config = dict(
    hidden_size=192,
    num_key_value_heads=3,
    head_dim=32,
    norm_place='pre',
    attn_scale=0.393,
    bias='qkv',
    init='normal',
    init_std_qkv=0.0243,
    init_std_o=0.0,
    init_std_up=0.0243,
    optimizer='ademamix',
    decay_fraction=0.683,
    doc_mask=False,
    max_steps=5580,
    dataset='wikipedia_en',
)
Each number is 500 + 25 x the weight over its row's rms, rounded and kept within 0 to 999. Layers, rows and columns count from 0. Numbers have three digits each. The size before them is the row's rms in percent of the matrix's.

# layer 8 MLP down (transposed), 576x192, rms 0.0745, rows 393-465, columns 0-95
097:519518494507464481499560509491502520502515522512512523505454515529470527490543496483522474508480521527491461520503469465488506490537513507500445486491539487503462547480523538490515521488531480482509480479528502518450526493474523504511499544476515469494471447523532478448455490502503495522
103:526504507483480495473452526469509545473509501519551474553486484525506504480528493469488479464526503546503496512530551488506493477502508496505464516469483530472500509538474508516507522525514534507450497502486491496493464546529511490498471499509520489443496479531484468515528506513478521491
106:444466466475502481463535496495512532506546465520515529526459469495510477521529466453496519473535473507453458503517527536523510458502462508511508511479486479514484512529513514490510466577491460480497479509484514572491493474531512528499512488497495481462500491493493484504514503521528521461
091:468537497503504532560500488482527497496482511481523483510511505536502472480499501498500511519484499508488507495487499478500469482505500494503501511472489463485481458489495509475519524503492489524485482529529491464516479500473504465487532473516526512475547504496488471655478480489503497504
089:550556450518489469568440557485515474451483515497522515531484502528529487490488508499512474533510515468496509493515490557495466510486504494501527512503492499518522479540499477508475546493475491479526529490489481529490506516466489468517501497468509494518538501528487491570467479481478501519
095:494513502443487477451501522503483500539478499505473448498478527507494487484460464511495480515517532531526492468465534481496506469438536465513495552476522537482492508497506497543519480491465509485486491512519498527542512510498535521477501508519492481488519501510488504502534511526498509488
110:552513512518468469485472486531503460493487522486535465523502507490485491505485477511478503485510500507523460466465492453514513501503498480533516468512467521513514503509494484518458481483482515532506473531455459525530516481512529498521505482499528533515547491522550507510510473472479509520
091:544531499510466509521505522507511497494476500524500453501482511466469457538517522553510540495502471495523504506501484515486504485518514526459451494491538517488508501489488481471485480566511488467499508491508462514483513478496498540507498507484504515513576474494482492521502547515499475507
098:546486522527508467490511534512493485517482490522479451494465551495468493479534457496493509508490484501518524484467498534516524514538506467489491495510489528530489514493481518482495494494483481531505478484500508472463522457484517476498518477503500429513457484498540517540502530482501532505
091:499510454493507467492498483500511505538513504471478507530532487528479514503497522453515494553513481542490486542512448507502456509528507461467522525490519467494484546514464502512518488478461540479499474498493531532573539523513503499489498493522480469523440451511507488510536537504506487473
105:517541553435482534479502514525493531491513522487490487471529484517536483485498514473474494513496484495524488513494517536488508484542462475504473505490523495453501540502473499521499513503430488516462484504513522511487475487489500502543513507493498498505396508523492494591527513461520497519
116:486443507464514450473475547502456509479542496535504504500476468504505476494507485496528494508476473566524515479484502475495476498517486508507477540464487492484546497505529487540509506528527454526498527475471496508472434520471506509510467525475555507478520477577472491491508534528485496506
085:497494480486473478480500517530468521512500490490502540522477485480503534515521487486474492538549458514488501509481536493509507509480512485525472485468470485489487491496502519484454499516461527497508479539402511517488462487518546490507509480518512481496514513561461513558419529480531459500
104:482500499506501493515512500479539521499478513484485459521474456486465516485451486524517505481472482439495506509490521507476465490516480519459526474529536543488503501511498515513516543474500496492477520462512553425492488588522527583515493529500507457487515505488471497482499500488524488496
096:523521499516500492440537521514451505549509481533519512504513488477477513500479515539516484518463460465496484504485508499502470450481488509505518472507497481488503494550469482472532521472482473474514521483499456498524522535494480482527500503459476492525505522436515503480493498515519505491
088:503459409530539505506505506514482497533497489497475556480492533514488504507490503506513533533468530479529563534460477465521452493464492517480482488494488493487547476486517513521448525478523448487471517492505490522468512505508538474499500499499500473485502496501459517476524499519546467494
092:470505533516504504492492464516507509555514499550540467510487470468554511542513506485494486538523490471516482520467544465479475491489528481491470462474524461484543480503508530469524443519499508499511480537492531518513492516476473526516462522488483504492485498523502477530497526493516504508
104:506496519519515510487466509489480494512531482524504512520511457455502516476513509515498494523510539532511498498524534498543507484449515517489510486522488484415493493494556518530502494509470512520509495483512470570507460523464509488532499499519536483442534486553497497500486510488492505529
119:515497523505501499533538536483522523450515495509520487489478538502486500506523505515540502489518510517476522501474480520460453516518508482479485473514504495509475524541472512512468493475506524493513490512526494475490497465534490475499549524482508473463448530523455494507517492511476544493
077:496460508520522465541478558520479521448503479519539496477489518533502481515491496473509496499518514524454502504520504485515513500456525534496476494511438466502489455540466510500525477511462538491582507500454490524511471482499505526529524488516495516488439483533475541517490539512465493481
108:482524472509483501580459464516502508425535495482482497458523541511534497504492517516521539506493505497506532500485499467513459505486473461493528538481486447493495492499524485491524497504496475521486482478484505544488496494464465490511486488488536509525441556464494466461468489534510526474
089:502516510515491507491479497486484508501485515525495482486524517531521514513462493433489471457490515523463498506490519505474538514477503487514479467512494506529498445486516488478517508462546465520541478499470535446527493489477485488482539509486538517499518480498459448535509509497495500516
116:514498506472469454454507545500438480497520516514519502444469500517496534486519521499517528530512482493491495526523519539516443502468478515505536465490533503511489521505513475480506521497511507528499481501461496516485465523473514561498489507528494506495617479517536485513489512487511477501
077:508529516470487500502498486477535516555515509548496500506491502554488494507495524511491489494518497472508495479508496501530512502471485536511453507521519487511500483506489509521497479505530509500504519527474507483443506476509504513530475467526461470514531507507493499574515528517471490501
092:512503486513468493461455496494484534492530554530490494523503531507498585509515518488534515513471481487545505506511510492534471510484512530518507487474483465497523498525491497508509537462469508538507506496464521523504430496540517496535527501511532491545478516475514497478509545467480420521
101:489513516507492483480526502485531507471527505499468519520523524502511528522539515500519485516474467482503516512499500460552515494504515518476544516487490472437496487512483484496496549521536441536514502513451554524505483541483526508499499549511536510577443527515513488523505518478506505504
101:477495443515505463482483544534518488513496450508529516513446524508481486501498510532484462508521499523520517511536547526539515521488531513502545487489490530509493519473504477511504519472526483503532503507480443495491531538491511521538499543506528510521494489502527479504452544498508513503
098:469461447547534522563557498509494468468487529527535475514497476552511494518474479553516482537519494515496503533492501490497508486490495524500478450500471477510530484498492524479523495468511507519536519493485456527518496486501493453508514462518479481502539457494481500519486474530503501484
121:497498491512514460551496564557499542530464482542496505518527499503500523477495446540506490543514520524491503544501543484489533492496460538550498511532476508503501482473512505474490467485481535523473505507534524468499528449473515512520506471526503486484505517524497511492524470497521491508
086:552467450510499478520471507531468509469556488501511504512474540509500497523498507455460488498478510487467498534499480502508480541533538507497496498476496468546535466463508459468518491484540493531480510503511493484516523519469489492491511488521494473536533458478503490453501513495514537477
098:494513560449510551514479520528527531492482468508477506478505527508497463526486501473465521499505508502547476507486458470505525503470476481486485468477517484474525492488472491478503477511465499511484513475496470496502457494489499514507484466533525531505524438532493502613519491504479533472
104:518516520484489500454478494462500504507458470499505479544508512508494456468467497458475524479518522554479526496490520509533484492551524494495507485480552500483517497494501472482488516526516495472502507502508524546443481510504524530494498470550492501532457509481518475512537505473458535474
072:498467451535503502515515480491466548483535477491477491484510515520490475504466526471489486504485511523537513537465462453487476496501511476446498487517502466521514488489509477478491482519505474487456473502516468493475486492490518481469491469511487513498429507500448503488498470479545567467
103:480502499515471465534480434516515523495482498498512510495470499501498511488498493469522511550511502527529449476509490518523476483495501519493495522514516487535470536498506519509527501492508511504514507478499467512489456525411517449484513476472500513542473485477536491588493510521538516522
094:487413467499518447546470635437411550508537506511506484461484499463509492505477506504510524498506500500507463484493511508516491495511522476517506494520506509508476518525497494500478502499499520505505511508518501514507510509521488512485498510505508524503436521494496515544507481503511485521
097:454487517546497517493513476517500507467549489467491526522508515464512524479468519503507519503471485537539501487487528531529518510534508471504462524460483516528519512498529513496537480504460500487543491514448509471531529490506505525449510492450514502495506466464486507455518492484505511479
106:537493501475446518487521496496501484496517454501460514513532470553510526495488539514497530487518530490484517496560504498537481473504501508513528495453540521479484510556462468484496543504489496506506497514487532487506437490507511488511499518457490495536483504511494488495518453522439481523
078:546521478512463525610488505516499503470515527507519492580481495516508493480489513490479493499491527508520496473504483482479500490518488507490503500486510483482547468506513553486503493512517470519523483491511459509493493504507504498510526477504484500526333545507462452489502508521515498518
094:496501485529517490532463529532458534492501521492514503470519473507514491496551480497515479468498516471506466495527518472499472504446470552526508478492503452515545498497495517499519521457461509464530512514457492452468475531484481489535564487511501528518527486486533483478487466495480535475
100:493503519490493481472488479486513511491506462480521463520506482488505506479479509488504480508488439469485491476503498508509506469514464485502497497479518550483526512503496480506505471507490514509484502483520515530475512501499441495492484514481559526493473502505445492536491472511472487473
113:454492480545491469500492512485539492482527535453443522528495515494457523526483480512511466466505497533507511468538554483507516479516508512495509535514503534483502505498483483478526484531542512555476479497487514491498498518443524514496481466518532485531474521538524559535487473500487497463
089:497497545443496482493533526513495498537496502523510484491490484473504553491534501549531482510494498521482528467466513506489515453477468521538496453537533504493524537459505500541487452441518499537516473523497511543478484476486467515550485526504513480497539504481531530492519526519491491534
094:525542506530474510438449465538550477523497522528494511507503491493498513513489517494511520514477491484483495520524486504484501474498533513533526486468459498480482490490492521512487506487486538526496495504511516480482516462503489522527498500518514509491509517465536492611496408492469529483
127:524477491488548494546472520503488471466483504483504457491496505536537441498477453542486504491539530523536532465506472488487528491494473507495509521550510468476534503486492500496499493558526493468466514531531497533543490534496462469509486466468502525472577498511466519521512501498482520517
097:495486461534521487482486457513522459475529506481444479521514485520477473462502463535513485497489493525514537517509544500483501477504540474489532498517473500475509473489522496486488490493502478508484495523482484524481497488461507492536485498469438486518629487525491534552479498507559515520
095:504497491465502478509515525499485471441504430527516534474534519528519495514483463492530472516499530523507517491520508493506498495537467509565508514512502495488553500527528473480513458443543458491465486485514517510538524524527530523517506490515505476466501483546488490516550472515518539518
095:494484533451509484491507546508481475555513510499487534519528539487528527486488489512493504517499478522507516500517519520492509495512450483491471472483495500455490511512430470534473521515482491495485520518522534500529478489490520531491476538532525474521459469503541493493485467520470454470
136:490509536510540510492478457477464478456525481529469497454491496487517485527486496541485491513507525496489519478501497530515506491477486503480525424496529499489494499490495476475463496508504520502548498497474521518509530517483519460524502485502527502480540460503490502532475522519471506472
087:504505491483515502534521492537483490465518560508535493517541489490540496552471488507499514496502489486513480502483534491536558507460492488505473494494499481483507472554476492437537481507536503447520519486517508457489471505472520506533489490450505515510401511497522486485482497561486504489
108:536500460550495472552498524512486467508500492503519459514474505524536476482471485522476494501540530505511527503515484496473532490516473504514523517527503492460536515498510530490531496508490492463525489479513494528518531516501489475494508509479500483480542472518468487568499482498476510520
094:536527506519484486495504485475480517500524490504521520512511491523511503476485498518556496476505501487517513486492491516518516539501496491501488529484490516498495482518509481480478453478496521497508495489491508456494529483495483543506503492486518479495540503518480523539511532483511515492
091:514544519477475509487498496502523512513516507514501517516510503480510504488503508457499507505480496516523501511525481490508468529534499515491502500509464538464494530473498525552513527513493481513512481537506520513519468527515505506509486519518501526506340517485476509588477523503506504473
117:521545471489512515524505497512492513515510506531477487528527526490502534556530497452451519491485502460495492538442504469485526487468475473514471522477497476480521452475520499497503528492515518470505481465570505501479497499521507515476497473504490497508517471498504501536518491491510501477
093:478512535512464500476552514515496512472470521528474492461478534504501525533523469476524521492498448500508509512468502511540507511489512508479473458528483490499496506527468458494536488483503494510536499511497468507537501510503515511490484504504507548505493479504553515548470525479557479508
080:457555497494459499503483504472561488491501494493486542548521504497487526494514499495533490492501481494503520527487500510532492505496493554492517492483500505503495512516513534488524525469493465496523494531499482470484481503492491492506460513495518484504523532505505488565505509513498471499
106:528526569483501536480511515518490495488525488505516497465507488485529505504485517473539502514521495518517546484505517484485498497519462494516477512501519492481509498526517495521444460541517472534489504488507473478544515458474537512538509531496518545489507505526464520593517497479486515498
095:491483507486490501481484467491481459503550489513519501495503495521517506505527525537495464519521509467490543512533517537541458496524478457499470484519504501494469488481493524503485501445510530529480509536514538510521483478463508518536508504471494482462381481528504486566471496484492499504
080:508513505473517475532464535514468541504463487483499479524467491520542483492469482517473529489522490508514534489502464484470509499517529547493525523475514499495506540446513538490520500537476461499528481482509449495504488502489510482489470465499492492505449509506524529467489472520542529512
101:490502456492497510517527504453532528488470526519491492488527452532499516467550495493504504520488525505522491488521473489496516474508481500514484538440500506523514499489477508512531529504512466493580492491496530471512508508471509509518495481535521519477471471479473481469499492487519504517
091:492463471510515530589483507562471457517503463488469508477503510492473480504488495517466482501530499522528513493488488479487499484499502513458449506477456511488469478478521528496526482516514453481501466469511472513514493508486503499488482478519492533490654507498517519546517502516491462484
114:528501494468495515475536503479474512529510520456522505495504489489508479483496463526486484496488505521445452507504548484484530540484478509502507488479509528523489478547512538478517517535508536502495511527481520478497508522480519496492522496476493515474577509519493504519482482518484486538
094:520497547517498500501484487496474554502544546536471547500517520491507513533476503459487524495493518499476503494507520494513505524508457489502505499529496539504506528464510471486491537465485527499518482479498517519519478431498462524505503514502493501499530524485533467526526499516504486481
089:506480496514481461521523486521490518481503488555497527486501502502533551497489536472509518508518451474499466505511506506494530499504452484496468508515510530430488505524481478474482495466501510498458509492466504504529452531541532544494512528490518494500487493512473514482522562472490468501
111:451522509490491479515528487525527463474494502554497477493500501522485471464495493464530494525480526540499514488537527481439524486487523475509525581509454493489538464497493471536512468533503478469495477512465502512476508501492554482466486509511497529483520458525516539479489507502467522478
090:466513492517520479569549463480516440490494505487492505506564495488439453442505486521508501510472489502474525523469483481495502481465461519526476477496476494531475501464527503445510506493486453492502527515540510501525488484486514505504511512515517521493534488470497486492458510510477483544
084:484542521477444536493505519534518482518516519497493551451504526487505524522540491516531518493513517465495511533515453491538473545521497527512511492494503489492502523485517535473556455493514479526541467516521539534492480525483502526534476486498501483476472469490493485554478476533491467474
084:454521508471456493536450494503500496486530483502504494515508522503536495492490494520543486475501497523498503488531511506508481504472536527483507483528464508502470492532491488480504528518522469552501510532502474497499476510452508475503493496510516511470528516507505479625491450482460480509
089:468549491467478523444487564509540514500528493525507511488483475486495548492502544508516506509470478479513508467503460523495520464502508488513508502486489491487498523526464480491525496497475490560454456495480531524497515499484503511539482508490529490498540509491513511510516472489546457509
113:483508484481481480516512493484521515505470501541541483483469490499494498466458496511462530471521487476475493515438525474528521516487494448510549529547493535493493444510508526518503511558481548497472510465486515497526512494547491486545501502500484492535479545484540511469540545488479483481
101:516481483506492486530506532512499484490507528491521438522519491511521513491471495451494502516506492551514512455542497447492535486506485509534492475477522506530511512511473541486499516513490498521570503532523516450510469484511495506495511466503508564498549529500538480556519544493506505526
097:469474499498493527455501450519519466514523495525480497543504541427505525527523490472479500471509539498522491493475516503465486500510461455501534516482443455434466543522514493491496483485535510492525496487539497540500542453517513515491492496459528480511419512547474492422503459500513498490
106:501480478505520481466551497509500524513473489509514515493508485459519495499456503511445524520472470542470480501510483495498494477530526497498498527495519495485458522491493483491552524495474541498470568485456511471504487487520541509519465527481513507479528523490494510541515526486450550474
099:521501505470476486487476514520481466480467491500470529511512524498482494532510519520513458465517521545490533466505503476482497568529511533515509473463484493537524537518515518534475522548508439492507535531472477512492498484486516535509489507478519493485479448508479535477443537492527542491
# layer 8 MLP up, 576x192, rms 0.0773, rows 394-465, columns 0-95
107:528477506493456548479536526516513509482506504487502510509512510462467511494491497515485512487545480516509523455469515451481474480497518498508483483516485474501575551498556441448547506520502455522472487474494481526494506542503481492493478499532484509532533439483455527482500534513475522447
104:498521481495496550496536471558492496486526501492564479427480486489473502488534482515494481505527494465486543473504457512504503487497484472504451515498524521516537477498504497480511477492489453493497483505476499528528500532488515519513524514465468473502484510498493503507470481496474515526
093:542466484499491486482541514534519506492497484503514497539487508517495451524498464502483476526486491567515486457464510478486453453500531484476476471517488481472547524495507502492469502486471520484537518485554520510474490512519484502479489490546506553524516439480483505522480489478559497515
097:511524464496509476485480498533483516484548533481507514482484492466528482501496494501478471485490475516537482497505458475480527492457501504477492526472513478499485469456501500442504538454447519477519518479475494533475492537472470473506495465497478504480533538507455477517495467547470546540
096:494485492581510535486566463482516475482523511466521528477492475491501551496528482492526502487516479499515500480511488525452514511501501520515482467551515492475533485510501492476478502506572527490550479485492514474505532538486435495502517511508474498466495508491502546478489486499510551500
104:498544485486448486455506514524503494516464500490490494516493510489476529484479479460500515539552480525512481481490453458460516503503513488552485502552538508518476532512536484510466481493479463485527472473541486515517475530507509477553497412510475454496522475511511495481532473500497517490
097:529494501539479544481560514533519484511474500547524484490499526511492486472473478520486497534534515556522489486478493492472529492462481525464489509508471499480508468510498475455505486500555496463477478478499492504510508472485522520492479489526519542450541487486497525476480539508486517525
099:525501490555521505485524507490476552501537510502503475490505467507475478460514473486483469504510471507506509494469527453511479513528520493523522474494462522550495506490460501531501452521441507494468520480489471460460493471525538468458504511498531505532507462503571569466511521496526489456
098:509486539509492533494579483525483484520486476516527469487471504446511463477500479532440508495513543515514493434524540514485506489518496515523490467510499495495501460521537447507474508506501505477503503479474504535438471494526485480507506514473494520484496487520501548492489502500496500489
103:607515472508516512487517545544493514534496470515530526460502468530516498517520495481497498507497482506519463455507491513482521498506510501540482490500527475509497488529475506492513488506511530501510488470564496447494495521492429501506475549558512509503509470491522490504464556494497494437
108:527495494506502483472503480494492495541481498472491503467533487492459518482480485529458500479533517486511499478508533492525513507471537488505477478570475479528546495510524483505492480526474535504498460493476482501493512563487463480512491497465493515490498461464519559492472508517537489532
097:531491466489497524472499497506496480494540500507484542470478470504510522496507451497501512515487445478479459469503510524494521453515534464525510479539501517523528512524542519508516532470500475528488508511540490461498500516456473488452465497517471491461518450468528525493517488528478459526
108:522460507490503476481526515483495463546503505526497528520461471508472534486486521491481462512502509530464480491505496515504479497497524524478486468562520524486516468523448519498498510471513479475512527456519512472461465520458531518496523503544470515440526480521491560460507550516530525502
098:520526535482513542484519464532493512533466462506540509511482494471513476510479487516493507502528526558488485493540486501463532491494520463464510557488529522507534503498524467512490489463513526538520492507495505493524466463552504497492470512495531531540481479492473508468517470549521476501
093:511499528456508494474510511520564463520484540516518471468508478474490499459501501500480496478519458524495504471507480499526526490533537491507496492543495483487519484512501492487492520493489502516525492505516526494511551492491460490538472523502479492476499501506507511506503471539452563526
097:513530447524485498480524512490478479517502524481529505484502519509510495512530454481534533507469494494533484492528497526508512456473502484479476537504507519474547527496493487502498516494501517511474466474526469499468494549482480476525521481500455521486508508486466539493488487512507480514
103:521480531549504490500524513506506501547468512490465545479467456459525496502500491495477514491459483507533462455482478488510489504511536464469512500493471509483515467527511487466500507501487484482477454522487463509505505503485513535493522499500481505459506549504510518470477502496524489487
109:512446560496481484501523497513518494516470463484464538478494504500470489505521449511531505531525509475501514459506484505486486518524505520485546502494513498518462467502498483502485506430479527481514513497520470517491534499499505479481528493478510500472491481502462524482527495451545483511
083:530502471516476533502495481512505483490515536438492517486513494451467522482474480507498506515510488501496522467483475514449546487485526503555494513466535514525463537513492493506485503464474489455450492503469509486531494512464518499506518509493512459502450467499495480525525456509510511507
106:539536492523467508492516498506450518454482464469507504487502488484507517478477460471470513489521526505483478442539496482506536464499514513495512511530503538498537516497533536492491554511514529512488493472533476504551560521486528505495471484469536498489494482527490527448491495551527507494
093:495491453517472475500522513526537498470553508504540537513528496498500510457491509490487460497495471502493483463510452461471483538505526531476527477555477466468515463469490467473474484457514469474531494478498525475522490499495476508473437503501498509490501501469440526473460500522481515504
107:538524502515466549474501488518545537537440465519502509513484532488499500468505478513490517489492462546497488469517443494429519485493534496500482516503542520474488519469541533506517485514534533519485488437515477544529504520504483499505485493473508467537502485529502495501516488534528485482
083:483521540514468509456516471521527460531514500420473505462505482506487510480493468506512474551509525482513522497513513465473523477454495472494500484500491490518529541523503508499452468482497480494508504469495448556486510512443520431482498482486517508531561433502524520500534491530544502520
097:539507486512450518494499507510500536511464528501443499502524460485449534528469503508499502530512482512552431464504541489464512512496484487518489500486473504448497458550465502515471505432481495508494510502515488536488472520511488461516502481502521508513488503536475505463477563466526460505
098:491505484516493465488514519514478519514520497481500499489459448513498526484499471507453457489485516489539488526497485426503491512502526489484498501510538484475522503526514505472505504509482502440529478463500487537522519507506521525452524480502471488541518509527524500461504519457570479481
099:493515455490520516486503509551497487520540475469532531472444499485514481483506499500515483494513477496523442504487532511465464503484529516503445501506489474498501458506508485430481519486505494509514562448512496513486504523478508539492543498491499463455541529524493493461485547483566483477
103:527503499478532457487510520503505515494559442505520486512514478474479495507464506508451484493505484513526507460457481474466487483473525511451503490530475466499524523489497511476476501479514506500533492472498448535501469524486462485466474439533498492499509442482481544499505488509542516488
110:533480477545500513489545527525474513540508469491549522493498508475509520450487494510491500507509544470571513494509519462486538488493509506514541480534488456480492493482487444473484508502521523534503478477500515527506507473469504504530491453554531489522532513456477519482493490499479478538
094:483500554505497530472496480512480477509475471477474476480492492465506521492493471543507503467508487508500499469482509506464518460475499527530456493531499506472503532564502496519488483467531503486504500503502508560514504543492483487505527493490497498495492538513523472480536547485530460510
099:522503519504494483491484487539478544491517465489502532470475504516479495500464461547482501503520425505533504468492505504467515489513484498446513496478468488501474498496489473466507481505496473505479516486504504541475532507458489458480488479479491521527506497491449510493453455506523528533
099:513465514487479482496531524503477489517493523496506515523533467455451461494492480500463478539531536540488505461501501518528494508503527442483504482537494520470527461488502465512534504480492469471502530508510515545478487490506497518503468465514501452471525496502458515484513526499505521467
082:505509525466523530498536527491537408550499547485463511516483512469475497512521509546520526478557467492495473479533499562503505490522490497537504475523526514508509506504551553483506502480504512519528491529498539535504535488533481516530471518519527517464479502495548542494512508525466481470
102:519514475454501482496513473513465507516457506512497468449521457449494507515529513538455470505479474488526488505483505514536497510509539506530517511513504504479494480477501504469483537509522551507510489481485482537420515513484477484524486522462469550487521493492484548508489512532467534502
102:500459541503506525496497578475453543534519484487491523493499470455474480484478480515466499513518497489500481474483495514434515508474491469533467511466511514502464485493510540460521496468511484523478522458532516496488499544532500509484483479484521512511500470532488487507483461499499507486
099:514502477510522484493485540510511495514502502502506496507500512480508493495512500496510492529527532511495488468503463454534549485500505481520500501524495447472465502477516489456496468534473478457491519461473461495495510555488492487473506504515477530437522457461473493474494523476484472437
104:539484507512494543495533524497497516525564503469514525474506473526504499497482501512515503486495473508507500482496515460502480466489485463471479508492510471489506472542525448513527540476466467491523498487508499485500532509477465510525507440487467525525515491495511534480487528482510525486
084:500451473524534489498508539505463466493474481508487534507522458492478476520496453504497490513492480506475478523511506508464491470557559506510521518523507546540478519488547495501521518478517534494528480496542495479525543509458487512410505507481496492509491521492495546450531509527536566496
096:531460525549499483483462504518482483505477501480455510444532472501490481513485497495493530506505499505511493490538490502492526465501515500503510525491522505539480484528473454522523527523503509489500531500484473481452516553478540504481505512499500483505515453498478538479534545503506495527
101:519481449518497465496521514496467482498494487480523488504501472471504462513465477501505502518485506473518509476486479490518505486476541500468541546529498504505509499501500512491477496481524506487477493491506462541499540488508503490517533522486492483465532503524484486485535527494521461492
106:541507495519468513486510529495478498512528508550472499484486492507488473519477518479494471492524470507537475473487541504528480476472492466488482481496523509521477454483518459524483468456518524509528495487471468481510488518466481524517560462503486488525509471493505449458533491553511496519
092:503502458540459517494515485521466530486540470467502501473496492511532457495487512490522470514489479519480495518491452498483465518518491471496495529505492462536483465455543480462483522513464514493523561472539450482500512528485509472492474475517470510552520503531501502475469495474522513513
098:557500519534512507468522502517500499530478457524505523439488507457494535437510437462468470508508470511506506513460479497488499466497487477517526454476506519488501484469544496499433497475502467512545506519500495484490500512466498493444501500490528522464531474446527496515516488502550513479
112:514497517494503470458516501569530496534505515494527499459480495525495450500500485533507496506529456517551464487468454498475548498473507481455477463505512487504513501463504504465493470479486508480541507481491498528519534482477508483502504447481469481484553526448498525485486502561464506534
094:523484484512506511486490512529495581510546512483492468545501485516479495496492491510522469558490524509503471510450495457532506497489506500489508489515516526505516501519507485486449467503493504511490540489479459481516508493464531486455512463509481494466528510498496504485500539543517460519
096:544481505506500487485503493510508472481510473455536514545498523483496480489477504504483492548487453454516530492538537480510531491499505456498499514468507483500493502466491484473510546506511553494519531506516491523427484468578475535509509429506496515486531492532477527526513498529529521484
100:500499521491491482484478512528496485546514504511506506450500508464535473496498497525505508482509497499540496476507502527490553469464493473468497502563497495449474525517474516512457522526489498514539513466494515524487500500495476520526483503512472515529493509536455565500528461544500474505
118:499489515507504514427543534508507510497485470483549509488500456470509518484474476522530512537507468518485505474471445523496493450512475531427498453537547445535556510489536513500453502512536512502539525494500493509506506541514487475491489490539487542478513473508494470478472519512459518530
089:511495479458480499490541514519486482520508450528541532465529521476469506498500470515502497506476493498513463513505497524482548461481496494535525468472494478507531521543471517503494455494495505486517507533498465526526514500494517474470462548534468467512489494516495520469488513481478486515
107:502483476504510440452479507546477517484501510487501483455496506476489454518451544547504483463493495505489463483500473515498530489466520498500487465503531493501507477490478498491507479456470492459529521448533500512495538531502485499508502427509515444499543527479481516504483496572497490512
096:542505482526456509477517500519515566529514471515527546509519486457493508551453479538513466508507526508485461493461462480463514488509485493473522527499508537507503479511520482472456498511529486481482494496549494496513536543509535494440494506561489533493550492526493515485459500499537504464
092:528497502499502477507520500526482488534489524468506505507508470508516480533502476481462434468508449547505539494496515527503527469519492504530440456484488550485515508490510500541519530506499483504529472479557498505489503531436529469494491495529489529530507517518519511508487538494472491465
115:484490533512475579459521514516513505529513503476488537499527506474497520492517465479466517487478493519513487493488442472467519465490506518432466532510469470502529493527520468465514523520545506498531479476508472506486543475456489491501549487519504469468495483490506482489507527488514464476
097:518516492475499453507523504519474508515532539506464519520471455489496455502504488504462491496501503475525464477436538465507501507501487462476529497514489498518527440484502488468525526474513535492497500501505484506473515496510510482501496492480484531478526511505437490482473487480544535518
086:542505476519442525487501478528488516528476463525487512521506493501472504518465459526499473502512459484486440491512524487478495484501503512519514480486524485517501485525476448450507499498515469500523562446537465515499478528503456482483473500505504488489547491528498483498480502528475488520
108:517491530521482480465519521532522514546522500503481499477498489475548505490434486512497515526546472497496537496528500528513531484533502502490501485523532496458542514505496474483469451501494511530533549485525495483509526540502511479522497545550517516537522500478436508493485490520513494459
098:525486521515509500481525524497524546517522479504512502506484471496509483512440492495495505469483480491522455505498485453496555431489510520485510532509555506509479511470465472485448503500513498523472492461543490543523525502507518511489491515524521509473479452498507527500503521512466457510
087:503523544522474535445531440492510504532547498486507487501508509484469476503542517497488524517512510500526510504513548550495483461483483490529465485510523516534503479528480430532481517484471501529499501525503514508534523500504491489490554495527537503467493492516493475513499507435474485490
105:531496474484487491495518503515486505529533467538457526462502515449508476482515496528493517502496460476492473506530487534477514462492536508497475488511506519486517497538500478463548536510494502451544533470511507530457534583464487487522496516507471466492493506545475568450496482546514539450
090:499474517512472508501516470544478500529480487456539509488520490528526494524429511498466479468508504546566479506490526489483524518482495496483460490520501478530471518535474505458505520523502526452532513527515491488527491501524538460502468472475505503472494495528528524474542529513517512525
110:498508486484506474458491515538520534503534489490476529494467466460461523482475421504494479518552466526522510507511510487511560479476486490500528491533469503493486503528505509500532493530498502465496492487547499496526513503499450486522482489493480533476538522495451483499499544513496489527
097:513457494551492515484525493531491524491506513456459593522503491508451481507521483469490499513519473483488516502528503486499506527504530465495493481525577518489528469478479500489487498524468460450485506451536535494513511516503456522510477497539490493492492479463510493470476529509496464488
093:495513488536540537482511488502506459493505523505511500534482513504491472456494489492521502513524507533489527493479478432487485502516514493496487568509502469576508479493512490506511513491498495475547482498464510462510554494486459529517491507489491532466528481479510543443468458474538503481
101:520495507500500522490514471507482499514542508493513491508533482504532492477503517515504477503507457460515495509496495525476516508487490481447524497520547466500473476490478515441472540496525511474552559519477475487538480549538421485504496496476434516524555522481536525494488515508504504474
097:531475536558470452485484525518526558489527500504522462523506491502514489492498486515464462507519489510532451503506511450494508501463509512493485476477514458454496484467475501468503521528490480484553497482469486493470476502501486489503492512521454507481542506499523527505450516532491511521
092:514507493503529459469517537529511527492500497453496520551429498482514498493502505502495492543508528492485511462508491481498490461476475462488476485524484520514557466506532470492516477523511538498504484458506486527475490546509430463481512480506501516478515484497471503504496497485528510526
092:533529532498509502463498491514517563518531463520545519484438497502512463464521491490472438526492541539490501504517502536458518465462511480472481492484503514521488466519494516507461508457482535506512512484468488513504500487492510465492432499473509500495550484512507467517513464488501535528
093:570518457509482508444521518525492517543514467471487517498466485514480512477463496491473497525527495493500529487500490520474519491515495510505487474554546484501514529501495447481471495497471457516532516480516514489473501526518488472508515468527521488473569518500511478498448486474484496454
108:517461472495466461478506550494572498488487485507516562448475459477510486538482469512491517515534501499487469481517530502511509487472517481521490506524486488518502495517513524489508532511493511513503536505509476480478479501508466502487477470539500504478503504480516530477533540513487516459
099:511512479494471529492532480527504467504566511494492495516493506516439454476488483503477457512538510519520508431511475487468512525494490486440483465503481434510524451474514513520486510459518500460521498501497499504518500515492493511500511443499520545492540519450501518488478522509498505507
098:502461482490459449459519519525503497534502476518518517499537471515498485495536486480427485547571504518494494457485514509481479547509455466502502519514479479495467490544506503474507487475516511500501538490518491497516500501486445505486455512498502476510565482509460492498512536477523433472
105:484541494495488526500517474517499500543510483491533494527456453494471527490497457514491488505522458509533498440503470444528510503496529459532503471506480518541481505508497509503499508477485519488512500473494521505523512507524436521500539498531509549495512509445485552493526515492491480484
100:502474492483471460491506548535525522513501488491516513460481499461513432513509534521474473477546535556491492500488447507491504484501536496463478521490558507466526513488488507513467509507521457504504566453454471502499530479533497525506516488530512468462510507519482522488456544572521458481